config.yaml
n_layer: 20
d_model: 160
n_head: 5
n_kv_head: 5
head_dim: 32
d_mlp: 960
vocab_size: 2239
activation: "squared_relu"
norm: "rmsnorm"
norm_place: "pre"
norm_eps: 1e-05
positions: "rope"
rope_base: 10000.0
rope_fraction: 0.5
qk_norm: true
attn_scale: 0.247
bias: "none"
tie_embeddings: false
parallel_block: false
extras: ["some layers without attention", "local attention windows", "gated attention", "value embeddings", "hashed n-gram embeddings", "a smear gate", "an embedding shortcut", "learned residual scales", "skips across layers", "capped logits"]
init: "normal"
init_std_qkv: 0.0376
init_std_o: 0.0
init_std_up: 0.0376
init_std_down: 0.0
optimizer: "adam_atan2"
lr: 0.00158
beta1: 0.95
beta2: 0.98
weight_decay: 0.21
lr_head: 0.00708
warmup_steps: 331
schedule: "wsd"
decay_fraction: 1.0
decay_shape: "pow"
final_lr_fraction: 0.0
batch_tokens: 32768
seq_len: 1024
doc_mask: true
train_tokens: 243200000
steps: 7422
dataset: "wikipedia_en"
Each number is 128 + 32 x the weight over its row's rms, rounded and kept within 0 to 255. Layers, rows and columns count from 0. Numbers have three digits each. The size before them is the row's rms in percent of the matrix's.

# layer 9 MLP up, 960x160, rms 0.0865, rows 943-959, columns 80-159
122:128158118087121112134126175083124159137178100132191159090150111101110112163172145166099152169140094200143127108157098099177160163155144148178124109105129094132125133089127162147078093127101124193118113205122152072149095192135135123139092158
097:103127134090106120076068058180106140116132158143107122097116117074151145135160121115152169131039154184127142091148076145085126144150091165128133156142151135158156149118159175149159109092085146185145119201091155098144166148129107088100067129
098:121163099153084123161095142136118093169094148122066091137116146123147104142167079158107187178094094081174110158126163148147090137120175096127132156101139154118105118137126055156117141120151165120090169149093117141170116082125149078124133107
103:114099115104104106099187121101084042124086147164142104149115180130179164118105145164137131112120144140138151155133150110124140154114082129073138145093162119144084133057128069107165151149130131129137077118148145097081118163092103093063168088
096:121185212120100153144161123125149116151158161131117136132161100130078156129136123137191076123178120118124119140147122089166096132131073106135055131104136143021147167084171033104149109157057077142204151071177159117144105136144104117119140121
102:127105137142151078089130128144119186165125159161145087097086130053147122162133118106128145154101097085162127085146159106107109128125237145061108100073133138088125108137161151183104159172129168115176126174152115124089132123172151111112132149
105:114089197084147135128151132169135169082161100128107166160112111119145161110121154173167123124117128096134118165134192099128146125172129166108120108113129096109172134075157125156093155081135135137153117134106119109096107190148211142123038130
084:085156083142094079118132138084138059179166144162098113102144148160153154106127187161159119165080109087117108127093119148126113167131098147124086076131099136081117105101116139148128114154056155121147102129108147153150070144130065125145150102
109:110167169060151120113147120098135145091119121140186061130131095091087120151133113115184106185142166162166142135123150152154117131203172161177125139115113147109130122131163091139092122090134170163140108210161120127146167071121138126105122089
110:079130166085062133139130087107151106122149123140135192129162144135062126161139112089142102153170150157097190157123063054182165136162155081097169158130134092107114132124113075150083155098160104109161163091112165107138147135134149088162063140
122:099135149164056138108118155089121114167172146061120167137100092078153098197101122203168159130141170151176107134184159113143123126146122172146079159073117160119136157133142102138104193152113132137172128110089171132158111107073105141095128138
099:078084096163147128147131106086155083117133145132144159095042142135154142129125160128172184180151138142182153119101170135109102221103129095172120138101123080108107108087119116170070105039089117092132101137131158107117109132160167133116089132
125:101106166135138148121096147128086125111142130152125164106087141129177109109157094148170126137136081152164199107178094126169121150141145109184131165123175110102126183058170159137130104077114099210158101123130127108162127139236116124132139100
100:102144111108118155114170159112144158104206091175124170108092137150136091171127152079187175114125153182094107170116059086115062161092120171176149151144088185130103126119153162082102154144134159113141116107184173132128181178143140139176115147
113:109193082099067162087098142063093093144143083149130122158083115103138035161127155131152157141170169151136179118189124125111122173168135165166091183157122131110147136142140102123145184096101149139147171174169198133168163150138109117092115124
101:108170217129117120175113115131102111114159133175127051130138113100122116107121139153123165139173157158172120129123134087142112130102150129078110134098149182143174121125093107180114124216116113148131119160112143123151165180144143078094072100
117:153158128100096121115082146101047145153150085139181143166149115060080116150144149160200119122181162107089185123180145107135100159166127104159149163114131139088179138122138139103163110174103160153126148182202177138240118149085108101124133093